Each number is 500 + 25 x the weight over its row's rms, rounded and kept within 0 to 999. Layers, rows and columns count from 0. Numbers have three digits each. The size before them is the row's rms in percent of the matrix's.

# layer 9 MLP down, 256x512, rms 0.196, rows 100-255, columns 192-255
099:499527522516514481465438507511479484486508505504487490454492505508537516484517561482490490463493561504525492538515510540545475524508477459529531493498545485524461468537508496462518485512487510
103:494474492472518489510485535505522554508548498537516522464496475489470548486505523510516500496510467484473560560552489491544494494464498492502522489468513504482482472468467514520496539514477480
099:506500461502517530524545498511503491486460526507474526478535480496495504509509499515492496493467520484502442459513512501511463506483490513490500549479503531481509526512526539520480459507489546
096:489499482500478542444499468508470543463485484478457494476518550517495569547491541491518481499491470547462527547485453486509490441492506511460499448487476496469463455496494508492521494534489507
100:506497511518480541509488515541521516498536490465519491488533520494449428487552465544471543492466533521498517475548518461508515495519481510487531469489467536496497506500500473513504495497517515
105:534528493523512542459508502492439504522509510546487490491505471528501485464489512505477501499502496480486492515512497510527494488503530516525517506479491495505475477489465545526510522515477547
099:467478481531464518524500464486540517462503529511495513549501527469504522500521506494515510451512487467480510573514522527488527487486492499503504485494503539501460480563476538507527483512500462
103:514536543513499518480511479514502470529542483496467557496500507531501453462529517478503492456530483489506475452530522496470499493491467482511497482491488485481485503515485483483502534467507469
098:491493518480496537529504520415488524510485473477518555505522497474512457496517483523511486508466504488518493474522476477524518482516513513502504504536472442481535440548511533464498512527511511
104:500530516494468506517459477505504470501443495507498474481476489529529512513485474487481484477486464510529521493537511526486495478534506522520484488481476476449488504503485440509543518449480519
100:460474524492490507474539502534522507490473520505497516521514514484493507534507511526506502472523508474478513536466527489527508479499497495507512516486510541556467512517511522496500495482512454
101:483534524474494472502494493514514515470508450489475495530489514532500533489512499473570526513449484484540486474520487459514485487494473451489500488510474526447487496471521505493549490523502519
098:531466478477544472500509525479487521505486483474491536516480501474473544514509492543499515544482532514523531466543556507515502475498504506499512524486514463498510553468541500470475537511470508
098:503505508478494506558517472505487530482517499446508519492462528510479530512459510425518466495513488500465447540533481533476486529494519522482447490497496498532513520501533458466500459510516483
103:543484480528523478527537509454497515507521536498494496472493494462471504514490495504517477494476478493512503474502529495529500498485509518527515506468510468539533515476494569499562493499488532
096:504519570462505543490523474479470495500534520490469488508501475474453468523537520483489520498486502493486537545536506490510480463494496478453492543526515549500505477496466523513478497477507440
101:477496522475517528535546508504494454525512539493494453511542527458533499514465509500530463544492536457478489507518521516457505521509504515533495485458481476523481508462513515499486534494477490
100:501499519521503505500500490478545520557494489514488479490520487525493488500465539507539519506527484487517526487533522457467483528463530517468491502472501483496488477493477498528471533501515534
095:491470547495521467505516467515444476500526472554533476501496532514493556518500508535482535548492425494494442519497511486475473548522516500476506493519513500499479483489474497472522521544526475
101:493486506519490452484519542504472496495478495506471531505486482502515473461518483527523495433480466538499515518497484510451511479499507485503509458461523533493488555470460506494517494493460500
104:492504501467485522462457508489527482548514492510538506511480495507508448461482471487512538472529496471515506553480509507527524492500519515495501533502473474492471510484513521501490505484469477
100:497446470483445506514507508506544520508530490519495470516484518481499460523588503525505484514479510484529517513495482523483518489541515466515496500517487482559495462464490505520517516500512527
100:463474552523488486465481454528540513504474463509495455493506518461506466495484497522550504513452469483465482551498484532460499484458483479509476525491463471490531477493465491502482491496510496
096:531492466467488530486518514537500519465459502509481515454501499538490489484468509480445521521514503507479517478486502524459487457498527499456472500486488500500497472468489486463522487485494475
099:531471468505535468477503505484501486472526456496514455500513518548478528504510527518529499551476504500497525507528497507439499539481480512524521495471511502484525466523469515472500498506480536
101:499517504479509532463527499468463513529459457473519486512488523502507515514484512504501513519551501490495452529519533476548484471514468514502504519516471543527473505538481457520482469495516518
095:526495512510522489537502495464507518485512494521499514501530498505521499468497507533510543509503470498497517516537516492444486502483521496512500494492515508515534503479536489517523437510497515
102:559525500479524477542488504554514489530464455466498494507528500487530514491492466497501519524446515518477478466527480528510512479488479499539475518490476495522505487462511522513463528524477503
098:468485513525517449490499498502511507453497496489443541517499524477499434569476480488477496500533511481522511505517510470499541506488503471501508465483479532486494517533489504518492507541502500
099:484521505459522446514488481482486523523529527500472473478510496511479506529485519461504497496517517489502511503486510511482468495511539486495505488468499495533558515530472512454506514504471540
103:500507519513539532480460496489491511490504457503499453533498509548535493500495523486524493516464493509508521508510517509490489549494474481540486499507494483473551499539484448522520500491480534
098:506499534537469534538473496495560512506518496509505463502502481521496496470514516511498501503462535536508489465501518518483533531483430523484487489502494503518500502469511503515526489502496521
107:499514473438504509543489508500463483510467506477480509511513534500495571465498490500532484470502529454480491492502474481499510497506509520488508541514484535527518476472501462490547468515556493
101:512534489506517469526541496465540542450459514489443513545491519531514502487474543532493449523491460521514479471507526502494557519510494465498475533478514479462520497549513447499558493471520501
096:503478473536489533518529505537492481493494505484502508494459462490482526493477477460481518519521485514497491486490503499474478492494512539506500512498520480526503472519519525468517457493517458
102:509530541524488433487504467495530457488523498510496533508501508539461496544491504513509489552468484496485496566508524571520504490550490508485522442489513534480495489530486514484532513513494482
098:478477514530536500525467516479515471533473496520480548502507497447497504482512471536516537534459541472498506554495501528454506496511473457523489492483485480524501506471514495458484455476524502
095:507508510476462492514482462438527469548489524524506500463531494518478440534490490534452530476517520509474491525465535521523518509477487554499529478459524555521529543484485502474526483500489499
098:523562470473534511493477501526484539475496552486502547543481501492508517493501459537502545489489470488493458483519523488475493472516520500482537495494482494526506512485510492509486495457466445
104:483486530513493550514487489472501461531518506510536514488517486509483453478534495528509524500514527480490515505499502529484469480535480536535489524493512497445476460493487488492498479535491517
102:486482471529536483526469514551530514533464511475468463486524509511444504493511509540509472528489523500494532505548506514517491500492512529485494458513504525561463472490465512478509478488467444
096:487490447549469487482520506518494542463507516509510436526527504487510472481537474536499500482483516512501489481503490500499505503505476523498527522507513484503501453506509537507441467523491481
098:489479521486488462483502514476462542545490544478481507482484498528509498466523483532513471470531515523465547468480520508514498459495514509487500507540522491498465449478512481518493442547527481
105:445510504481492520537505519524490518508534474477548468463510487505490462478492508505518527476517517519498542486528535440466517497467525492486497530512470467531538497471482488481529476573513526
099:458508517489521477523482514492468487505521498437491518500502553482483503530509453533504464556529511510512520528475506466486514423518468483475472466505460514501544505473471554521547498502486492
098:493496503485544478462508500549502465529498533495489491532475503565482459471539488514481501445519516532473497489468496540513504513519517534484497512484497474512487479543482548523517462495507524
102:500515504516480482457519502487524468463526506477490502489504514529503494509500487510512480549530513495489532437493510507463521505533458551490497508493516427432500549519475507500485493485500518
093:487489472528491486495484522474490497519476529488487484490506503487533511495501489499553476526511498523501494517511442493497498523461544473489517530475527513506532484509473462501483492496500475
101:490545486481499463503476491482534490539510480488448486535465549484550465478456531499529538495508481483497492484470474476513526520465549503515471515481460520521480478490513501519503543519540468
093:519515458470472484479481527534454523479474516481482513510507491522469498518497540473511449523524542514491477493505488478550518507514480484478497510502490513475502481476503481489500517501518522
102:540446509521463485512528493473489472493501526508534504516486512488498482490549488524458512485512447497467506500523500497494517528521497513508533501495483481598507506507478452458495501449483464
099:574526516541511519497509487538512511530529520521427583483497514474457522513468500495508477513505486499520484501499464479513487520488483450533520518499490523483508526537491556473483460502511511
098:486501498525525500454524517519526529472533507506551468542492464515475488475464554460468484486497524517494475510505477458468517560461485548510512487515516502540505502456494507491531475485466512
098:498491498482512494489540508469506500491439573538481526487539511452469552531546501494470460550547484505489507506523507504496530520457458516486483489505490519528491525531519496511449486483498509
103:501508514479504516530481494425484490468491507469485530432533526535503502519544506499510498475450447490477444502491473506487540487480494448474482530519502467542498457503486520471522484483530472
104:472512502512449489490524522463495511513504487520473441523563475513521460484519519524481492542506504503515456464543474529510492479490524493466484529459533518514511520519485555507515473521513525
099:523450556487512475528498503496515470535542432508512536471508504456487525519467492488493502438470481498512510520512451513478464497525477482507488456517450490508517507485561505489516482460526516
105:494497490495496480491532504445544522533490499484495517508463511484506471502489506488473498515541476500494523539490532551489495488518509493442500511491517515485522492485491487522532505468486527
166:496500504493510507479486480511460489523480551457510519442501504499511515473486468480516523520498522487409479508510509513523469494499478497485453484523511496491505540508521500490488510489529479
102:493475522490519457524549500505502484549499498548476514523499483465481484493497467498503496513508524504501497526526464447525515516482489497496517505450472493502515507517518508464547469515534541
100:498540516489474477488503508510531508446472474537468462525512467509499534483522493475477504476473491495537464531524493569524451468499522514464521522470503541569522518476509524528467480501487518
105:538537493531522483555507520512494457512489520495511546465494521502475555504515498510543529505512492487510504458498565530515472528491495494516493509521531550494515488542494488536487489493505445
098:474543470477509507488517500527461533529450498514523510533502505472511473500525501466506484468489510516478490455491487483477471523486463520481499472491460501530453569514438524502488499493491455
100:504521486515527479465485494498477539493519532520502470518496523510554513511543508545495471475491442511484509492483468553516534486569463501511455499486503470564482485492481548505528518497509515
112:538506490490524508470491505457517531503501476436525478507471512496505549465487513531547505512477540491495528539478514541481488520522517511494493509495503509513478476462473483493508481535510489
095:535507523496471510535506493502563462504471502478533501534507538515469454513489536463502515479457504503508539497525454511468526516481514512524537497484510513461486505538493498499510501524539509
104:523538447500447484469522526521489512500484532466496507526496506505485450515472508534493505505466453527498452514539534459530465488498511482462481504478535509509512504483486506519478523489464487
102:505496471495473495482457503498519470541487497487540463490529510487499487519480525431506483524505518501534466523499508503509525494506505505455451533495470464484479513475487540510469516511541492
103:505486555514527447490499474495511499455505542499490511503496512504547541534499479483479479432533515471490522464521439457484528493491484451506490478540523478507501487532482517517453466497518501
105:510479475504531483519523482472557478497504564490501440457496503472489502492466468503473580557543510507504478505518515456507491508536511536505490524509510488485450471507528516504478480477491474
095:505513463528571527491479483508478499500536489489520500504516496480511510482489505493522436479509509534488521477485483466499472510546517529527524498503498491523582486491500496474508495482471480
104:471462490456497543515496492486473456557530492510502453502507530495541549521494497539520510531495469561522481528471503549469499516535464488490494525490478472512535476528496487539494470534479502
095:518507555452493486511488528491481512551493504483470532481525496488491545497502484514467465488442513489495433499534484505513498462536505516511533517473482498504470504525487500526486499524513467
101:523476443504502525497518496497522536534529503524479499525474507553451498514503520520535526525462508491487546538513493487503460476525526482464489513493482493502540489484495492496496501482466504
097:522441537501513504551512504529505477495468514489435491535500491484450497459482510521488519520455510494514516441514469450496548509517495519486497520487533491472515477467490492505478518449503497
103:500565458529482497557503513494558495509519491501516500483507500545508522475470521484505466530491494537468489501526507533482502518448495492507512511460480465484481475515514504530462507512448491
098:549478500449524516496483466527461484513511504506447468495522517506492477542492512517481497519516514521495470450530535467476459506504523465512461497498504493515470557535504502515514470489513471
106:527527484499510539479482500528506494499500514500476497514454518531510505539487503503504491515514482480526521511507509506521483470513495514494498503464453509485473451484509510480521485466528504
102:512497485536510529507493518489516511504483455452484551487534501506487490525464547504482503481551484493521513476497503491539527481541469479482487546529524512479504530488519475537490471508520520
100:469501515539548524509514542477490480502477477522513485538504542478519474482516528482461480475486479529477488490489529534431512518529484503522515528505465490515531487462517507478485517487466499
103:522474483488526452511516532493478512538520505529493510455482481491524535522436538468451507564488532515516461519463492529466491528487537509481516502501483501554479532461518503517485548493464516
093:522527527481498479504494569477520484433480503482474504488454496483515511470494492493546491487495501533523512468528468510502554512500496527486495534494507514470525493468460510544486498474521530
098:536501485520499522475498518497477533504486499486476552500516503497506532499461503490521527534539534459480504526499531518555513497469492518533484496496485484462487512479442550518485449494462534
100:491517516519485515491488501526490508470555450459510534478474483512474461513487528485458506499480520491504497542527490495477531530555507497499502452477493500450458501505520501519506499519495466
096:506520489525558508520504522493503496535505451552478530491519484527503511492489474556447515499500478498488522502508473519525517498465512452529536473488489474508499507498525490511494530496493463
100:512465469526487481505472487501543503567498502500493501485490492514470496490497498507519502490545510455493489514489500505484476541516533525516513521502513533516503518559480483473479504480508480
099:505441490481519485481450502523503506484511514485490513499494489495498530517498464507490472478536492484500533494508489551476499495495536485488518514509462471508467552562519492538492467492511503
100:531497492530457419459519493521518466494503501454471514466500517494500538499512461538461478484508502488508557481497478487518480470485515506525485533508525489478498479529508483486511519494505517
098:473542484480497504506498493458482464531491521492490520523462527494501557523496491464489492521527516504493526493485507520489518484548508516477473470488518537528526496533532489489489475463477509
100:476473517511451472509507521448534527501501501482487550534497527509512532502495534513515532513501526517511480550509480501449463500517526530517493478483496530483465470475516452499509496558476541
099:540486469437492488490541530483518527472470512493540497477518498486544457480518514472528540509499501510517483491510459512524497520514480510492522450540497526514526550499479498502497502481509491
105:482490448505527485526496518454489501513513520532513495533489495484524502472503545506525485521492466478497514502456467512515522526510490480496503486473479437461496510520503494473555517512522482
100:513502503491487495494510494428546498453472490482498502530529510548487532510522523455516472539482474459488508522480505535493490553466503487547490487523480462490506447467481488479524485480514469
092:490525470558496530506501490504504530465484479532511491530473510498497490477456478528530501528459488470493489535513497535487466552487490499552472538498497522530534531477467513529465494438507493
100:496491529532484474485524478505496480459515465419515544487520515492487532461532470444477478453486499524511479512538521485516508489482536490443480509518486517446520483501511458484452525492490495
093:479519516545506476511493502498492492509536461496513473475473520542531496488460530493501504543507479468514501488489512556475464497496474534526504486520537453476476504475500503523533476560488480
096:519466507491503486544490499509494480511505511527510472495494515502514523469492557489496538478480463515521487504536496513507530471492496516513481470478449466475473481453492495459553547504496484
101:509516492511513496494556483500539450482512506481494493530506506495515524501533542479485513535500515487474449524467470486463532457539483505489536495521533447508505521532474491488504509488531459
100:464510486559441537473490461512531544511496495538496529495451504542502479535486567438501529507500509481517481500487482466506544537482495502488491509477497495481506511491529520491453461493499480
095:504479527497448530510505515448446497517545505536524477518443520522502477487478470493500535481506454504508468446541485537467502526513478514487502519517493500496491480508449524499496466504520532
099:537556475527459523520493500475491543547477478485526514491505499465505510512476512550460499483513514464495485513553498523516455488542490489473515527516505517457483513487534491491534460490537493
106:515482515499511505490512516437447475494517490553553504503508513504535474496522482455527463516513491497463461545519513443494529489495527496469496509525528476493495486503516453465497499449518481
099:511492522499503518507457529486483508532497517498464479527533480475545511496506473469495517485503490532525539514521512499499507553486520500513516532483528488533452492488480531560480489466465486
096:490485529499513540509511509515501462497465462484469497486527511446528483528432525469485449547521476513474451505493501525500506517445488504501495493500456485492487508528505510487493512530534495
097:495513487522453506448497510512492461509516511519523515515503512481460493499467505495485472509488497514490514545457523490488465494489523468503498483519508529521519543510446518477502497484466515
102:505500521529530524481480534540486549500537508470490496509548509477482533552501499470452496515530509511493492487510502548501467536482521473451478470493490546496495495489481526508512484525468465
097:476511465504539488549509532545494501517439518496475526493497503519533489498524549498514492490469526506452481524515490521474493536492510491500502492483482486542516479487519497499535510492474491
093:476496514483522495467522510506478513453491509454533528472511485506485498466514507516484474501498539476484462538485504455467520501525517484484538460495492486527504466513487494518528519527463542
095:497455467484480483467510486511512511488478497443482496495536498520473473502538493531517553524513503498507516480516477493463482465512471484456467514498494468514515486531503446491485502508515491
101:489506496473513502495511520513540492476520516472482498487508461460473505458497514516519542520471485508493446433524479514457506482505488470521542473491500539519486487506525477511424536488455558
109:493512507502518505518535500438513518473526481499519474518492521517476526466523533520507515481468501498514479482469534472502503501516490528514502494538525479541502448477491478503509437502479510
104:478490521491529489490507508518513497508538502529506494445521473505453520513487478502495471497512495490515477494468528497483490493533543503480502496499475476472495475497490513540530461467504510
090:528531513555512514473531528494486514539509491492498498528466520492539493498483503496474455522514485512518461441478517473504491482473509500525488516526459529518517483490509517531463457522486510
096:496488514473459472547492488464528498470513525483487491540530466502486524470533468554486483504479516489489522473512520521552512493501521518506486476505518524486482476479489448512516509484520483
099:494561476473532530482522535526490522545501531482500537544474462535464527523538503530481488480507499499466511506481505482541490512462521469479504519493463523513530502478545477522492478515486503
098:511499503508513498547464488529510536471516513515552482468505477502495440523518520477480499457510444495504484435468505488507485501486544509485504478534499490532453501482513485477498515490522515
099:534510477505491471504475460466474457503512507480500479482540508543508454494457504515452554487508494493491471472512492479487493540517499500504485504524470468508484502525519499489509522496535501
101:507498474484483529477497509478479503502493499531511519490503521500486498540545495461499503479487487479485467442444545485489527505476510503501499487544539485499520497516491463490476453532517491
100:490508519472496491495452473495511538516477462495512538516499464499479522516502483514493497484503507510555520504519481500501505517492498457520473513479456525486517495470508470490487499522522488
106:481494507505514516497526502481478491510541503499478484521520530474508499500519484510497511515484511529500510480467473450504532501502485553518503485500501497494525517469500473501478557555507534
099:479475508553478483518498490462519492520483494491479519470554470471504493488484491502487504470509490491489500510509528495517495541489520474471486465506531546530457524491473491526487485477505488
096:516522545499516513484503498508499527479517508489506525485500490474506536474490517511481507496503487515530543482520496536475523532555525482479501487496485441522495505453485514501494499535472508
107:481507481494482487503487494473512519461495502503512504471490518478484550458462516499540510498522455522496522497502505461495492439508545498484515484527506527515443517456463484492533499483486488
102:550474471494484470512503470441516558535513488492486524505474505489512477497512511537493494520505490513492494509511482515493483501509513520493503476512536478509446500508478483460504469498506518
097:490467523499502538473485515483461541513488482511466517503521512480531463476492511551517514512541488512489533519481462459505496512516499479546510478489497480495490500476552490449489506494499493
096:458530542520467502492503501464514512493537498462501488500497475449540558484498511525504494511476490534510538485498498491475495524442503534498511496473459492491535522512504501521474507462498500
097:467520480493529511489544526533456539506551512505522519490539508562533501507492519486481448467535508478490506444505505506475506510479479484411510499523445487478516482491491497513466533534464486
096:445505505480556473506524494537483490514520486487491494471460501503511508489515526510496469493506512517467524510504505503512517521486513487469520457525530510494480499505513467489553471500557497
103:515520478483540497499523525481489467446485543494448486465479501498488507472538524496474452544511515521502502497496497506499491542470510547525454480480532490475476500508552460495516496489511461
106:501517516482501495479518498455449487506475454437536487512485502486513488478528514545461462487518518510471525488453474486511486525470479459515480505519457492526533481519512516495499455530481447
101:524540480545501490509499512476529527504497489475438499508534501499519474492505443443505478512490507495496480494473506482445488501471475510497492526518527503456541460478516450479488481454543491
102:500472495500514517476484500506507516497515482474520482455462540503473502464459561515516523512493483460461502525485475530472535529507501518516495506518470411483509475514482464446524487533532505
096:534424499517482459511507481469500553480502439490556452470472514506534526455473498498535524515526536497492482507527549490488492506522482524521473492496484466511499496517492526526507503533522481
104:506516496500482509509505518507481522513453525487521450521491513484486484503501496541547509525500505530482532519456504491504499519501506505489477539530526491489476500505506498486483468484538475
094:555501522541498489476490506509480493534497493511517521498493489500464570510493530464518536483516552498478525477516458501480513517511489525531500539523473553468530510476483514528473491487502522
102:469517499490502534525497493537440537493512480542494510498458468550495498484478473485510479527543491512473483506486550493549508518530496482527506521506502531491485530504494494483482511523467508
096:491439460492477516527431499460516516477523516464545458518534525507510512511489501502478489543500514484479495500498526465531508487551469519487500542503535550537483488489502462479479483519509504
099:514511498490504476531496485514575504475488510542528512518502485492515505522526525489503465467519539529463481513511475511531465498507509500494504533507473473476489491470518499494448452481476485
098:504477469473520477508554495503531473464531549499469528485498518440522515530479492549486539439480514498457514486508504441516501464489492471485481490537490491491467500497452516537494505542513490
097:503524487499477499498520484517506480457516501471509487508497500499500530510519477489485502482477525455513509551497485476504504513502498500503501465513502510478499535536506513483501506509510519
099:505492473493493505510512505495446483479542510504475475522500494518497500498500448509503493515506494505531514479489464508488516499507510467493488443491483479523484501516518512466525482507500527
099:501491516516528486437466504556516508482458510508489532500476526504518513499533547535499518507484502468504540475526537539483493489520509508544500525529517494451512503479511502497522506471512454
099:502476505548481536483472494533486488500493505491515485509508493483537514489492500550524524481477491494488511507493497490489481519478482486513518465470530518489502459473526514509482492476469505
098:499512478504469532498449498481464460458502496507497502502491508540559502492488517490488490494503508514526494489540506498596490502524513502515485484493500513468473496497471491458481502513502492
098:495519538512479473489497503511487508506502449492483490512494505535486463522494507546491512495504445522470507498491491517482539472497484498533503517488468543535526489506496550520491477550501472
090:508486547478533526496464461460485504493509510530500501494423524512511489475524489485494509497493537482506497484512494453494483492484483482547519527482496504502555481499503535501489490474471518
098:504511465516487491467516473507524515504514496502474511477488494465474481489475488497452484496521494492516498492504469551514479505532504468494484498468486479477451475533467478530540504439517489
095:533469482523500519492478479499504472507501505426529482527513493442543511478478482483516492502468498519467519490497525465491495480484465488452488523509483509491521474446496515516486513465479475
100:533464486488530510510500508450506468508446493484504491476514496470508480519477513491531483509486477518499532550513522448512489508527507562523506516460533486539470504519521502514573505528477540
095:500464471472515558526520491527448477480516509486489526495469527568448515483489509486508494517533447511488479514485487478530518505483484501509468451487519510542486503461467511479493520451491496
098:501477527541463518481433489514521517539552498484486537502495498505483479513513474514530459474451549471499486444535492526541520502487464504529473479491498483506481480522557465480562496504496493
108:511481525482502539558520487475535533442512492523495523485479504509550491503476513464509506494503501505479477509504453499483461518541537473467512513508498450498467511508479470450549464494505489
097:524526546509499543498505485486504524454492518451493446512504495518468471484475492495517519519447540505480511546546507512550539476499536476482513522481516552543495483501527463497484517496482485
100:510564525520496500492489517543499532487506465514472494509500497496549479513506534457506476508455485526515474485526474531547432507512500512539524525486470482524551501488499545500557506456486507
098:475485467556475493548522476524477523465463494508487528478478513541496521514510488499498484518493467505514539514491496524470495477491480496506476439458514484534495514483532500519511522501477501
100:508530524459507510533528515499518529481476507528463509489517488483567538524507519537485507493529516509525529507504507476473446454490537527529471501479510500515517483441576470474466463479503509